config = dict(
    d_model=160,
    norm_place='pre',
    norm_eps=1e-06,
    qk_norm=True,
    beta1=0.9,
    lr_head=0.00522,
    schedule='wsd',
    final_lr_fraction=0.02,
    doc_mask=True,
    steps=14625,
)
Each number is 128 + 32 x the weight over its row's rms, rounded and kept within 0 to 255. Layers, rows and columns count from 0. The size above them is the row's rms in percent of the matrix's.

# layer 4 MLP down (transposed), 640x160, rms 0.0459, rows 343-364, columns 0-159
size [100 103 101 106  99 101  97 100  98  99 100 102 110  97 100  93  96  99  94 101  83 100]
[[139 166 128 141  96 184 152 180 101 135 115 173 118 172 156 168 127 105  95  89 133 129  87 105 104 147 157 212 140 133 157 139 152 128 131 123 117 126 155 112 166 132 110 148 183  93 125 174  88 150 127 157 126 200 172 147 144 120 112 123  50  90 145  90 115 169 124 109 106 171 117 123 163 132  58 132 130 124 111 133  70 105 144 203 155 139  95 209 130 128  81 164 115 112 100 133 122 124  90 157 159  89 157  93 117 164 125 119 122 146 125 135 158 178 100 114 111 162 104 116 112 111 133  76 145 217  98 145 135  99 128 207 128 179  96  50 114  97 117 157  80  71  90 151 135  90  95  99 122 119  70 144 162 125 123 110 118 140 180 156]
 [ 85 164  73 168 161 167 132 165 146 144 128 190  95 126 150 133 144 111 135 169 136 124  97  74 143 159 123 168 152 150 133  88 120 160  67 141 102 115 154 134 123  48 154  70  98  90 127 134 128 104 119  74 100 174 113  82 106 162 124  95 123 188 166 102 103 118 139  88  81 122 166  64 180  91 135 148 131 128 138 126 129 112  79 140  82 147 129 229 131 124 123 115  82 134 142  90 129 127  91  95 139  88 123 139 155 232  98  73 128 114 140 117  90 104 117  99 129 113 147 171 143 121 155 110 107 110  72 116 148 110 168 151 171 124 130 109 119 114 165 131 206 157  97 152 137  98 126 158 156  47  92  99  95 132 145 128  88  87 159 139]
 [101 101  98 131 152 135 178  89 148 180 143 137 104 154 105 137 137 162  92 104 130 162 116  83 153 135 151  43 135 123 114 155 184 144 201 127 119 133 151 109 154 122 138 122 150  72 133  89  99 125 180  73  65 135  96 120  77 114 122 113 132 145  87 101 126 124 126 206 137 144 166 151 143 117 135 177 144  98 138 136  90 151 133 163 125 188 186 191 111 152  95 120 121 173 147 138 102 170  99  50 193 149 172 131 147 130 123 142 158  64  46 119 124 168 109 141  80 173 143 113 128 126 133 162 119 108 146 163 110 120 141 133 144 113 165 199  88 139  98 132 108 180 162 193 145 124 134 204 136 117  84 168 121  78  94 127 120 150 134 132]
 [199 159 156  92 126 191  90 156  64 130 120  86 146 214 115 136 163  96 182  72 147 113 157 136 105 121  81  90  98 154 144 159 150 103 139 110 145 111 136 115 205 151 119  74  94 124 121 121 109 139 200 154  80 165 139 133  94 102 154 132 122 126 144 108  66 128 152 161 124 142  90 134 140 124 134 136 189 111 138  85 145 128 103 143 143  88 130 167 163 137 106 148  97 109 142 186  99  72 100 114 162 134 117  89  90 120  88 152 132 122 131 114 132 198 126 108 115 177 121 122 165 187 138  94 108 109 112 122 100 133 153 171 142 109  82 125 177 177 147 166 152 191 110  86 187 111 168  93 139 143 137  68 149 166 166 168 111  96 132  62]
 [109  85 170 101 100 108 131 130 194 183 120 139 108  97 179 134 133 149 160 147 159 183 122  95 118 179 100 134  83 170 119 135 114 121 141 108 168 106 131 177  97 159 167 154  97 142  87 125 127 141  92 152 164 129 109 110 112 147 141 126 173 129 117 204  62  86 121  94 139 206 123 116 162 191  39 153  96 157 136 147 117 190 144 114 134 180 160 158 102  51 155 125 151 163 186 137 158 109 102 131 115 174 129 100 147 103 135  80 153 164 162  83  96 101 142 101 101 146 102 153 177 108  90 137 122 170 103 160 128 104 154 138 119 131 100 175  97 210  41 143 156 116  95 147 130  88 119 140 116 162 102 140 158 133  97 122 127 138 121  92]
 [136 156 103 121  44 165 161 120 129  83 100 166 130 110 129 121 152 109 140 144  91  90  52 154 151 139 114 127 101 112 160 161 149 111 100 146 136  87 135 153 127  98 178 143 165 115 125  98  69  90 144 204 174 103 142 146 113 159 128 122 132 150 152 142 159 135 103  96 176 169 122 128  61 174 105 181  64 133 103  99 159 158 105 110  79  89  70 137  50 119 186 175 132 112 162 157 126 121 163 131 125 147 120  86 144 127 141 120 113 154 139 119  94 110  93 136 167  90 215  65  94 112 133 140 149  68 155  86  63 106  80 126  90 104  82 171 113 100 169 113 151 118  63 142 144 124 145 140 143 118 100 118 190 137 171 140  99 124 130 118]
 [117 174 119  76 119  90 121 145 129 158 177 163  50 132  89 134  80 101 138 178  87  89 137  97 139 103 138  85 132 138 185  47 100 182 153 181  80 156 115 157 146 123  95 152 124 132 234  95 167 109 153 124  82 104 147 110 114 104 119 113 137 159 142 114 105  89 167 175 142  73 108 112 170 113  97 149 126 123 122 149 125 122 144 130  94 131 143 102 159  59 127  87 135 150 165 123 150 128  88  50  90 163 136 128 132 144  71 162 139 193 121 119 115 124 147 143 160 166 118  92  56 157 127 154 147 127 132 140 104  72  91 125 138 124 121 183 148 117 108  78  68 141 143 104 141 163 130 171 113 142 142 152 160 124 182  69 156 156 158 154]
 [157  86  30 103 103 133 141 129 100 120 160 130 205 192 145 127 144 103 199 152  50 132 119 137 139 138 148 114 121 133  80  96 170 150  73 137 183 113 200 152 137  92 146 156 121 170 119  81 104  65 128  81 186 140 141 138 138 153 141  96  88 137 128  97 153 161  74 123 126 110 122 137 101 138 117  99 189 202 137 184 113 125 147 119 109 169 222 127 144 151  92 107 144 137 124 128 110  98 167 119 144 177  88 128 108 140 143 209 125 117 127 186 102 169 144 135 135 138 130 102  90 175 100 143 156 106 138 147 148 108 167 158 186 137 107 132 132 110 132 131 147 113 140 137 119 146 114  93  66 159 102 121  95 132  86 151 111 182 146  97]
 [106 136  98  80 137 119 108 111 182 167 109 101 146  85  68  92 188 128  99 148 121  79 127 157  79 115 187 111 141 121 184 179 166 123 114 188 122 136  88 122 132 195 143 109 172  75 159 116  79 113 152  86 171 109 117 127  70  98 184  85 154 161 144 208 162 195 126  77 116 186 146 135 115 113 127 152 117 175  82 130 163 146  73 133  98 150 158 167 121 144 151 167 119 169  86 132 142 160 140 151  77 101 172 146 137 109 126 150 148 172 102 165 179 122  99  93  83 139 130 112 135 147 126 127 165 123  91 152 119  76 151  87  74 188 136 179 150 178 123 124 126 114  70 162 128 124 149 143  99 115 156 156 108 109 135 165 113 134 131 120]
 [ 88 153 127 126 115 110 127  74  65  91 120 114 179 114  85 118 143 105 142 129 101 151 125 122 105 109 214 152 147  87 118 105  86 122 136 103  57  95 148 165 129  93 135 109 158 173  54 138  85 143 161 140 177 143 103  98 155 146  89 135 147  67 146 105 117 138 140 148 181 159 141 122  97 156 114 148  86 132 136  65  96  96  70 113  88 135 105  97 199 147  62 106  83  94 105 137 121 135 131  75 125  48 161 150 127 142 176 146  60 105 143  89 149 151 158  95 157 162 134 138 161 130 121 188 121 117 101 165 166 142  66 161 135 130 121  89 148 108 114  96 154 126 123 109 172 108 101 113 118 156 193 151 138  83 164 120  96 136  72  80]
 [114  63 133 109 178 138 120 138 157 147 159 110 139 192 111 107 108 126 144 151 183 146  84 124  67 115 121  77 109 162 130  69 155 144 177  91  98 136  97  73 167 136 125 142 138  98 195 113 128 108 129 127 174 175 157 137  99 136 154 176 128 130 114  89 129 136 184 110 103 110 148 167 112 127 144 138  38 116 128  67 163  74 131  96 129  97 142 188 156 137 152  81 185 185 148 121 182  93  56 154 181 169 157 115 132 112 115  72 166 113 118 138 143 160 132 122 149 132 102 125 101 160  76 134  90 124 209 114 137 116 125  91 120 102 136 146 173 100 113 146 128  65 130 151 117  93  88  99 177 157 103 174 109 125 116 110 128 173 160  78]
 [115 144 149 131 114 124  98 132 140 152 108 107 158 122 114  42  81 137 105 132 156 148 147  87  99 141 123  60 148 114 142 107 132 131 124 106 119  77  76 105 109 149  79 180  44 145 175 141 144 105 141 174  86  92 106 130  67  73 160 166 177 132 129 115 138 111 157 128 146  60 123 132 137  75  85 184  84 154 132 223 114 176 152 129 112 151 158 125 140  77 152 104 122 112 169 136  96 117 125 162 170 146 112 105 110 126 104 109 147 173 185 114  94 163 160 176 122 165 140 101 126 220  86 120 110 132 178 126 164 141 153 111 121 110  95 156 126 123 185 156 114 119  53 104 160 101 132 143 130 139 179 122 160 167 157 151 151 159 183 119]
 [ 86 111 144 125  70 214 163 134  54 159 163 112 139 103  92 173 142  97 168 114 168 140 117 185 137 190 213 116 148 155 149 154 155 144 154 103 209 188 133 133 124 150 143 133  88 113 118 171 105 112 131 154 108 173 143 169 116 130 188 148  70  82 105 120 158 164 152 113 180 114 144 128 127 131 177 111 143 143 146 142 143  84 138 134  70 136 123  89  80 134  85 155 139 139 123 137 119  97  73 132 171 106 117  94  77 123 112 114 104 146 152 133 123 133  87 199 107 124 155 122 129 147 214 168 127 105 162 136 142 168 104 150 156  98  67 131 136 140  73 146 148 171 161  93  80 144 139 103 131 107 138 136 129  76 137 124 125 186 143 176]
 [165  60 123  56 108  72 138 182  76 136  88 155 130 142 153 100  78 140 141  77 126 176 144 116  87 155 149 183 195 107 155  63 121 130 101 175 101 111  97 116 134 128 140  96 151 115 140 142  81 126 138 184 157 157 141 150 146 107 158 167  97 111 121 133  99 155  81 102 116 132  79  50  87 134 148 140 156 134 113  95 162 127 173 135 112 167 148 125 138  72 172 112 161 172 155 109 147 168 142  80  83 158 150 139 138 159 145  94  95 132  90 117 143 132 126 116 109 119 137 134 182 101 155 137  78  55  91  92 142 155  84  53  79  75 124 119 158 140  99 127 173 104 144  86 155 141  84 123 118 103 142 153  58 165 147 167  98 125 102 133]
 [167 125 102 100  91 175  82 100 143  94  84 140  82 137 142 164 164  91 166 108 129 138 208  79 154 101 107 108 100 119 100  39 145 114  88 147 144  78 128 108  93 154 165  84 147 137 103 226 103 150 100 148 124 158 105 184 169 172 140 166  49 110  85 175  93  96 131 105  62 147 116 119 136 182 110 119 160 100 109 123 108 129 100 141  99  75 115 113 103 154  86 123 125 128  84 141 114 118 112 128 100  65  67  98 180 138 136 139 132  86 124 137 146 143 139  63 160  94 147 107  99 150 108 155  98 105 115 192 134  91 176 107 136 110 144 116 110 106 158 126 119  92 144 134 152  62 118 123  92  93 191 143 125 128 123 148 154 102 161 128]
 [ 98 110 130  56 131 114  85  74 132 150 114 124  79 121 104  72 154 124 157 177 107 161 161 135 154  85 132 167 112 109 123 102 141 144  87  83  90  71 131 174  87  65 113 123  81 131 166 179 177  89 111 142 146  67 144 115 164 137 116 120 160 114 106 125 161 126  99 145 103 140  63  53 111 115 129  73 116 121 105 150 137 147 133 155 128 136 186 169  95 114 124  89 134 122 148  81  95 120 117 117 126 126 134 131  70 106 181 134 143 118 112 168 110 152 183 112 140  98 110 144 161 124 190 144 129 143 131 192 152 163  44 180  70 151 120 167  94 102 185  63  90 105 173 151 137 105 118 123 111  97 132  68 111  94  96 159 162 137 160  94]
 [132  97 184 148 165 156 128 166 203  99  95 132 129  72  94 156 155 156  84 142  97 122 154  73 122  90 114 126 156  73 144 102  85 102 142 118 144 115  60 127 139 163 148  59 111  63 115  93 144 146 121 109 144  99 162 122 137  37 154 155 118 127 130  61 145 137 123 140 121 123 147 163 151 158  60 135 105 134 132 155 163 128 141 157 106 129  51 153 144 104  72  98 107 158  76 122 118 131 121 128 161 117  98 107 190 113  70 150 163  96  62  94 141 132 156  43 100 112 110 156 155  74  93 124  93 121 157 119 143 107 128 121 148 143  62 111 101  94 145 105 156  55  98  71 150 133 135 133 114 170 129 152 132 140 123  86  94 154  98 116]
 [133 148 100  99 104 111 102  91  87 123 106 149  35 217 149 104 111  74  93 123 130 108 100 128 141 108 131 121 174  98 115  89 117 125 100 158 113 162 112 161 168 131  89 195 107 145 114 164 113 189 108 143 105 182 119 173 111  81 100  70 124 155 108 132 108 125 100 140 194 148  92 164 164 141 144 114 176 109 189 117 189  82 146 137  86  60 145 149 160 153 169 100 133 102 135 146 115 143  84 109 128 146 103 169 132 169 146 115  95 199  62  93 114 138 122 113 157 120 144 153 128 118 155 193 120 113 146 160 103 133 142 114 121  62  82 120 126 128  97 149 120 145 141 159 153 144 101 198 133 135  65  87 122  85 185 116 120 136  71 131]
 [121 129 184 180 106 223 117 142 183  97 179  84 137 125  95 122 114  57 151 149 157 182 147 152  94 123 160 116  91  98  95 125  68 118 180  91 120 128 107 109 166 125 140  84 185 109 110 119  98 121 128 103 111  80 106 172 135 148 160 142 140 109 146  87 120  80 145 114 110 115  99 131 157 156 159 144 139  90  95 139  96 155 128  67 121 107 110 123 168 162  86 141 156 182  98 128 161 114 153 150 142 138  86 175 127 136 108 136 120 138 172 158 126  49 156 113 167 128 146 169  95  75 206  27 137 137 164 140 107 109 119 134  80 106 130 117 181 168 118 149 104 108 152  67 118  98  66 124 172 134  93 124 151 142 163 130  92 112 169 135]
 [110 169 128 141 136 128 136 165 135 105 174 114 130 125  69 183 105  97 134 128 126 122 153 204 143 126  93 177  95 123 154 196 154 102  91 135 116 108 126 102 116 127 143  91 156 161 123  95 131  62 107 136 145 208 131 151 150 125 152 100 152  94  80 158  93 159 119 103 144  32  94 112  68 103 184 170 168 123 110 120 123 153  65 100 120 146 172  97 144  94  95 103 143 121 154 101 130 154 135 159 131 176 166 132 110 139  84 131 133  79 106 133 156 137 158 127 112  93  98 148  45 134 220  51 111 172 102 123  92 141 103 126  64 197 137 106 165 111 133 140 140 127 142 127 174 120 164 131 126  77 125  68 132 107 151 128 102 145 167 132]
 [132 167 119 170  93 115 186 142 133 109 118 119 130 153 131 146 143 138 114 152 169  99 108 128 142  89 110 114 148 171 122 124 103 105 186 166 121 141 134 153 156 172  94 112 113 108 123 202 135 107  82  97 144 144 148  75 143  87 110 136 119 165 176  93  95 123 149  69  98 108 109 114 121 119 159  89 154  73 126 183 161  63 120  59 207 115 164 117 123 130 130  80  94 115 129 144 135 106 142 136 105 133 108  79 155 122  71 138 158 136 154 111 124 133 150 187 139 126  72 128 136  88 144  59  58 117 177 109 124 100  98 200 175 123 135  56 144 166  93  87 180 120  77  88 147 158 135 116 141 207 149 183 138  96  85 140 126 104 174 158]
 [159 128  91 112 166  38 151  95 158 158  94  33  92 127  57 119  88 140 113 128 127 128 192 167  78 112  91 108 104 181 169 164 164  56 116 144 124  98  94 131  90 130 128 126 176  69 144 151 152 146 169 146  71 143 109 134 128 103 125 142 164 123 126 129 131 145 160 196 104 158 130 146 131 163  99 126 251 133 111  83  81 113 146 159 113 138 111  77 159 113  84 109 127 125 128 159 112 126 154 137 105  76 102 112 151 129 146 126 162 141  96  93 126 188 189 100 155 136  93 105 132 132 138  99 165 103 152 154 147 139 135 104 113 123 147 166 126 164 132 122  96  93 154 113 128 178 100 133 131  91 123 161  94 205 112 108 158 109 157  98]]
# layer 4 MLP up, 640x160, rms 0.192, rows 344-364, columns 0-159
size [102 100 103  99 100  91  93 100 102 105  94 106  91 109  88  91 105  99  98  78  92]
[[162 164 170 151 121  67 115 168 176 107 151 164 133  89 142 177 133 142 168 156 144 175  92 151 124 115 125 183 138 122 147 108 212 170 133  93 123 184 185 150 101 141 102 163  83 111 164 118 139 142  52 140 129 113  79 122 116 147 123 119 116 125  93 135 124 186 122 162 155  95 122 176 105 140  94  85 121  60 119  90 128 101 138 140 130 154 154  87 122 177  47 124 114 127  96  82 151 126 124  90  90 171 170 145 142  92 115 127 165 123 111 118  57 152 150 120 136 122 167  82 131 111 116 151  92 133 133 120 213 170 136 119  82  80 132 181 111 137 104 144 107 174 161 115 171  88 175 112  94 176 115 148 149 117 126 115 147 219 128 102]
 [156 135 115 168 170 100  94  94 119 137 113 117 144  89 173 153 139  88 157 128  61  94 143  98 188 136 110 151 121 133 167  85 151 108  57 150 184 135 112 173 129 162 115 133 124 152  97 120 147 156 151 163 181 134 187 147 144 126 170 111 132 148 166 177 162  99 131  98  66 197  96 155  76 120 137 154  86 159 101 140 131 133  46 135 199 106 144 123 134 139 150 182  91 113 118 167 135 165 108 152 151 124 120  71 117 167 161 137  86 149 112 158 117  72 175  94 189  91 118  97 110 162 142 113 176 124 128 142 170 130 110 162 169 133 180 134 164  90 101 104 122  95 104 125 143 145 152 141 163 110 114 148  95 164 175 137 203 145 177  64]
 [101 155 154 116 153  92 160  73 160  93 142 197  70  66 134 139  86  94 144 151 106 140 115 136 116 152 151 138  88 110 137 156 121 156 107 156 144 126 172 148 102 151 121 154 104 134 114 136 106 122 137 128 187 185 113 119 182 136 134 124 137 131  78 186 164 156 205 154 121 118 130 148 168 103 147 116 121  67 129 100 156 118 117 113  86  78 111  95  47 191 120 104 116 155  99 118 131 116 150  99 111 127 161 118 148 114 214 138 144  76  95 133  88  53  87 146 114  84 131 158 133  61  98 180 141 118  94 126 178 116  87  73  56 180 176 129  71 110 105 120 136  63 124 159  98 155  94 145  96  96 136 142 139 110 127 106 128 169 133 136]
 [ 88 143 134  91  90 105 126 144 122 119 101 148 112  58 135 105  94 164  78 153 108 179 110 115  90 112 165  91 186 145 155  99  86 137 112 147 126 139 108 163 139 110 104 114 182 114 135 127 106  86 112 122  83 169 134 123 124 129 112 119 161 156 162 135  93 140 101 168  60 121 107 102  98 171 128 140 154 128 144 153 100  84 116 196 110 108 140 161 161 106  87  51 115 102 134 210 112  75 165 127 115  60 140  92 132 101 146 173  92 148 105 109 129  71 106 150 100  85 162  43 123  97 118 162  97  90 181 138 161 158  90 141 141 139 137 109  81  83 127 141 152 154 127 154  77 172 115  91 150 129 151  60  50 159 116 170  93 140 178 145]
 [190 103 132 118 137 126  79 111 214 162 158  75 114 162 176 118  92 130  98 196 140 101  98 108 108  91 128 121 114 181 140 173  72  93  84 115 103 142 110 100 108 132 101  75  50 213  90 130  95 138 148  72 133 102 115 194 118 103  78 172 105 104 116  75  92 116  96  95 109 111 107 163 138 104  89 134 133 117 146 146  79  71 137 160 177 135  98 147 141 181 119  97 154 215 145 120 112 168 142 140 120 135  98 136  63 106 134  94  95 139 118 103  98 138 173 102 157 153 103 101 178  98 149 118 127 156 125 180 102 167 124 144 190 124 120 133 153 151 131 131 189 155  77 118 134 171 125 155 127 156 108  91 155 125 130 111 135 135 135 149]
 [165 101 120 117 131 144  81 115 101 125  59 105 181 144 122 162 157 169  87 139 156 182 132 179 107  95 104 128  93 130  92 214 143  86 116 148 143 132 108 132 113 169 139 150 109 104 108 130 131 128 159 124 152 186 139 146 127 191 125 154 120 155 120  73 136 173 151 144  77 180 136 158  81 138 162  66 107 147 115 102  97 101 126 104 152 164 178 108 126 175 107 134  92  89 144 138  81 110 173 130 176 110 147 136  95 137 165  99  75  78 188 105 112 128 139 147  85  86 100 141 163 175 120  89 122 135 101 155 195 195 129 116 156 167 140 156 104  92 133 180 170 153 136 119  86 111 142  91  67  99  55 123  92 116 138 114 130  76 167  73]
 [141 157 106 106 111 118 127 115 146 124 116  93 141 183 169 148 101 136  88 155 166 144 112 119  66  99 121 195  82 149 157 159 134 160 158 173  78 119 123 153  98 158 111 117 109 112 134  51 122 165 137 150 130 188 110 138 109  85 145 186 114  98 149 133 145 129 193 193 170 119 163 112 108 106 131 145  87 126 156 154 158 191 105 145 158  80 106 140 140 105 158 194 169 133  85 104 135 131  67 101 143 155 122 166 145 161 154 106 110 130 107 102 150 101 169 153  93 146 147 100 136  94 130  84  93 165 143  93 136 136  76 169 144 166 125  82  95 163 112  69 140 151  48 124 100 129  96  76 141  80 120  80 156 117 100 143 175  96  71 211]
 [137 127 150 140 153 128 105 139 115 149 188 132 132 101  89  95  87 125 183 119 135 144 173 100 167 104  77 175 140 121  74  95  96 142 154  91 175 121 171 119 134 142 143 177 137 104 131  92 122 139 103 111 115 156 126  99 183 108 109 126 167 168  76 104  92  91 140 150 116  61 133 138  89 138 109 157 146 179 155 163 165 131 160 138 163 153  61 137 130 126 177  85 136  79 167  80 145 118 150 103 196 153 199  67  55 133 125 129 101 114  63  84 107 119 151 179  85 132 143 192 125 120 163 108 119 126 135  64 100 168 145 151 121  96 163 104 161 105  87  89  92 176 128 164 108  94 114 100 143 114 122  93 122 166 138 113 191 149  69 168]
 [119  73 114 123 124 100 142 130 127 157 200 145 123 127 109 157 140 142  81  92  90 113 112 209 120 183 109 103 140 221 146  99 120 141 115 125 138 155 111  80 137 121 160 148  62 142 179 138 119 116 155 143  85 130  75 122 112 180 106 114  64 163 149  88 128  92 123 149 119 165  93 132  97  81 157 167 144  94  81 127  66 112 171 116 156 143 170 138  96 122 125 107 165  81 111 133 181 147 172 115 124 126 139  78 117 169 136 110  99 106  99  92 137 127 116 184 136 136 129 113  93 151 106  90 101 106 106 196 104 195 147 116 135 108 152  97 156 209 105  91 183 151 101 150 137 159 205 151  99 156 172 106  86  92 167 132 128 178 127 155]
 [153 108 178 130 107 108 109  88 130 181 134 143 139 121 145 112 175 140 133 116 119 136 130  93 150 143 151  65 132 132 137 155 140 123 125 142 121 114 129 148 155 135 117  88 135 149  52  87 121 129 187 136  89 138  87  59  88 114 147 137 150  89 104 126 113 171 174 111 148 115  80  89  98  90 136 122 157 145 109 184 184 129 130 166  45 111 153  77  66 164 128 179  39 122 122 161 109  98 124  94 110  80 161 133 213 172 100 153  87 107 155 133 152 110 153 144 126  79 139 140 170 122 192 185 143 137 167  73  65  85  92 161  87 128 146 167 134 107 104  80 109 111  97 122 154 174  87 181 177 145 133  94 123 153 153 147 137 139 152 123]
 [109 141 132 166  85 118 144 134 116 186 130  94 153 132 102 164 143 182 137 161 118 127  85 152  98 117 146 164 145  83  98 162 125  67  73 141 126 164 136 158 123 121 177 125 125 103 152 126 174 183 169 106  79 111 119 139  83 112  48 148 149 146  71 151 145 125  93 176 163 101 197 148 166 138 194  79 129 105 143 143 123  92  95 143  94 119  95 180  89 110 101 115 130 151 113  75 140 127 126  97 129  72 114 117 123 108  97 131 128 122 133  88 121 109 191 144 108 102  58  82 133 125 148 169 149  70 127 120 146 127  80 108 107 118 102  49 124 106  97 142 144 137 127 133 171 106 163 168 158 212  64 132 107 134 128 162 123 125 196  55]
 [148  88 139 139 165  80 127 177 110 161 175 160 134 126 132  82 132 113 112 180 155  82 149 186  71 142 208 121 108  88  55 104 159 136 140  87  90 110 125 130 107 167  79 151 115 162 151 106 135 117 113 148 102 151 121 123  83 118  97 107 157 156 171 128 137 106 123  92 155 146  53 135 114 161  95 132 153 130 150 160 102 140 118  93 133 132  94 172 148  79 120 140 134  64  76 117 146 138 118  61 127 128  95  93  97  86 124 162  42 161 104 137 127 146 133 182 120 165  92 105 121 156  46  88 158 209 133 125 122  79 121 148 143 112 118 114 122  77  79  79 180 140 119 119 152 134 127 148 106 118  44 112  97 113 156  93 146 104 157 123]
 [ 77 111 191 121 103 220 181 100 139  92 137 163  75  80 195 165 183 132 103 107  62 129 180  98 168 110 143  18 106 104 110 141 105  90 115 135  88 131 139 128 116 152 111 102 148 154 123  95 157 114 156 157 153 149 111 122  61 153  86  85 138 133 149 144 110  85  77  87 123  74  94 171 139 179 167 144  90 142 157 119 118 131 161 102  98 130 117  82  76 111 179 155 122 148 135 161 107 107 180 138 168 136 118 126 109 169 103 116 112 159 125 177 109 175  86 131 105 112  83 157 161 122 113  99 164 156 130 117 133 144 139 174 135 119 173 106 137 117 128 155 124 124  91 145 178 138 111 141  96 174 121  43 131 102 173 126 123 108 145 131]
 [164  69 136 108 198 142 163 175  78 179 150 152 127 111 127 189  68 146  94 123 118 116 121 166 162 217 108 117  85 129 177 196  77 100 170 133 152 106  91 181 121 117 149 121 136 153 162 152 105 101  88 134 143 139  87  93 155 175 156 107 129 169  99  69 131 126 165 160 101 100 104 164  96 128 189  82 115 137 111 126  81 108 159 166 138 113  97 150 145 190 118  98 136 200  86 144 148 155  81 118 103  91 129 136 112 122 171 135 116 132 115  86 123  87 106 120  91 158 159 161 148  93  99 157 130 126  86 150 132 113  92 125 197  97  77  89 126 195 167 121 133 211 106 159 126 135 102 112 116 127 101 135 160 143 134 141  93 113 135 116]
 [140 134 157 160  68 172  87  78 138 117 163 106 115 187 175 150 134 116 119 101 111 144 109 127  94 142 143 106 165 113 116  92 145 119 191 113 142 142 136 118 150 106 140  95 136 111  98 108 112 132 155 190 168 124 141 140 117 171 135 151 154  83  83 131  77 126 152 153 103 107 127 123  96 118 135 123 120 151 103 117 161 163 115 125 166 115  77 130 176 116 171 151 126 167  63 127 116 142 144 147 121 162 129  40  85 114  78 106 109 154 159 136 135  74  90  79 131 118  85 178 154 143 181  63  97 175 128 139 170 110  38 148 120 139 167 170 123 165 126 101 150 108 144 169 103 137 123 117 107 155 163  98 164 159  36 107 172 171 123 236]
 [142 147  99 122 101 178 147  73 115 120 167 103 138 134 149 110  96  55  99 117 176 127 170 102 140 109 149 115 116 148 127  82 138 150 123 191  94 128 191 119  94 124 104 200  92 162  96 120 174 156 117 123 103 164 129 152 130 156 134 215 157 125 118 110 168 104 132 123 134 133 110 131  54 105 155 164 109  89 175 192  97 104 162 120 138 169 184 101 117 145 188 110  81 108 165 121 128 158 119 116 169 105 154 143 167  73 200 111  83 150 111  94 101  94  72 218 137 152 160 125 158 169 139 110 141 125 116 164 108 111 123 108 116 115 140 143 177 152 124 154 135 165 192 161 130 132 139 142 171  76 111 109 117  86 101 126  87 120 160  57]
 [111  90 105 128 120 177  94 125 120 140  91 147 156 108 135  95 165 191 127 127 182 155  74  65 160 106 137 152 151 149 195 156 185 109 103 119 127  91 122 130 129  97 164  92 147  36 131  97  99 110  96 134 131 162 135 149 183 143 177 140 151 137  95 127 131  93 156 155 195 178 131 113 123  97 162 166 125 138 143 115  71  62 128 155 127 115 140 115 109 134 122 152 144 105 135 171 127 159  98 136 155 122 105 184 116 131 127 150 155  97  76 203 152 113 158  87  34 174 156 138 170 210 127 178 103  96 136 125 102 126  98 139 162 110  97 128 195 162 164 118 141 165 110 137 135 116 164 123 136 130  49  64 139 118 135 134 108 152 146 101]
 [122 100 115  84 148  82 104 143 161 123  95 179 154  83 174 104  90 118 108 120 160  67  92  65 151 113 115 116 105 136 144 115 176 127 191  90 141 146 182  73 133 166 117 103  98 148 133 138 117 141 117 132 121 176 194 133  89 114  68 128 124  74 179 162 101  93 105 146 158 121  91 142 118  88 149 100 164 150 157 134 129  98 155 169  82 139 137 148  70  98 141 153 107 113  68 163  84 153 193 147 192 100 130 144 183 148 113  54  86 139 120 143 160 145 149 105 112 102 116 104 119 136 121 112 152 111 110 140 175 109 108 133 163 177 103 131 147  92 107 114 164 114  69 117 105 182 174  89 129 113 198 107  95 145 106 213 167 140 136 167]
 [149 120  82  73 134 114 114  94 146 135 112 137 102 191 120  65 139 140 135 166 162 123 132 119  97 152 153 106 108 130 139  65 111 103 170 109 170 155 145 173 123 109 136 159  97 147 174 165 176 170 193 144  85  92 154 151 174 134  88 163 116 156  83 116 124 139 168 168 154 218 161 115 147 147 146 150 100 151 115  88 135 159 102 107 127  84 113 158 148 164 140 183  96  89 127 177 113 162 118 145 108 115 120 172  61  99 133  93 117 173 161 114 136 153 135  92 119 144  79 105 176 136 114 100 154 105 122  93 133 180 123 112 233 110  99 168  73 105 159 118 125 135 138 108  81  66  88  99 110 136 174 139 108 129 164 118 148 111  81  55]
 [135 111 101 108 114 146  82 106  94 111 144 115 107 117 145  98 136  66  92 125 110 184 100 109 126 154 149 104  97 111 137 170 144 173  99 110 156 103  93 157 163  68 110 110  84 177 114 101 142 198 180 118 131 160 154 159 133 131 172 113 117 166 114 123 166 145  81 184 221 193 158 107 121 129  94 108 138 136 113  79 107 164 139 155 101 111  84 123 140  78 128 198 136 113  53 119 113 145 157 126 172 117 135 184 122 127 130 160 113 150 161  99 117  95 143  98  90 120  99 134 149 130 119 171 185 198 103 126  64 104 129 107  97 117 142 173  96  96 156 125 132 182 168 190 119  96 134 111 112  61  93 114  69 133 148  91 145 120 139  55]
 [142 164 177  79 179 135  91 180 163  71 115 166  63 143 163 147 167  86 148  93 109 135  76  99 165 109  92 153 116  72 117 126 105 159 176 120 110 162 170 131 142 101 140 100 104 163 119 117  63 148 128  89 198 140 116 130 146 153 136  90 185 186 183  33 107 110 126  47 152 141 120 105 130  76  96 111  62 104 113 159 157 133 133 103 124 150 166 198 129 181 117 118 101 137 109 151 146 127 118 102 142 132 129 165 144 130 123 118 102 176 145 130 156 114  63 161 132 122 117 148 144 125  88 168 114 105  86 136 132 103 106 152 112 108 126 119 143 119  88 107 125 198 105 150 108 129 167 129  76 110 126 140 172  87  67 145  90 129 153 180]]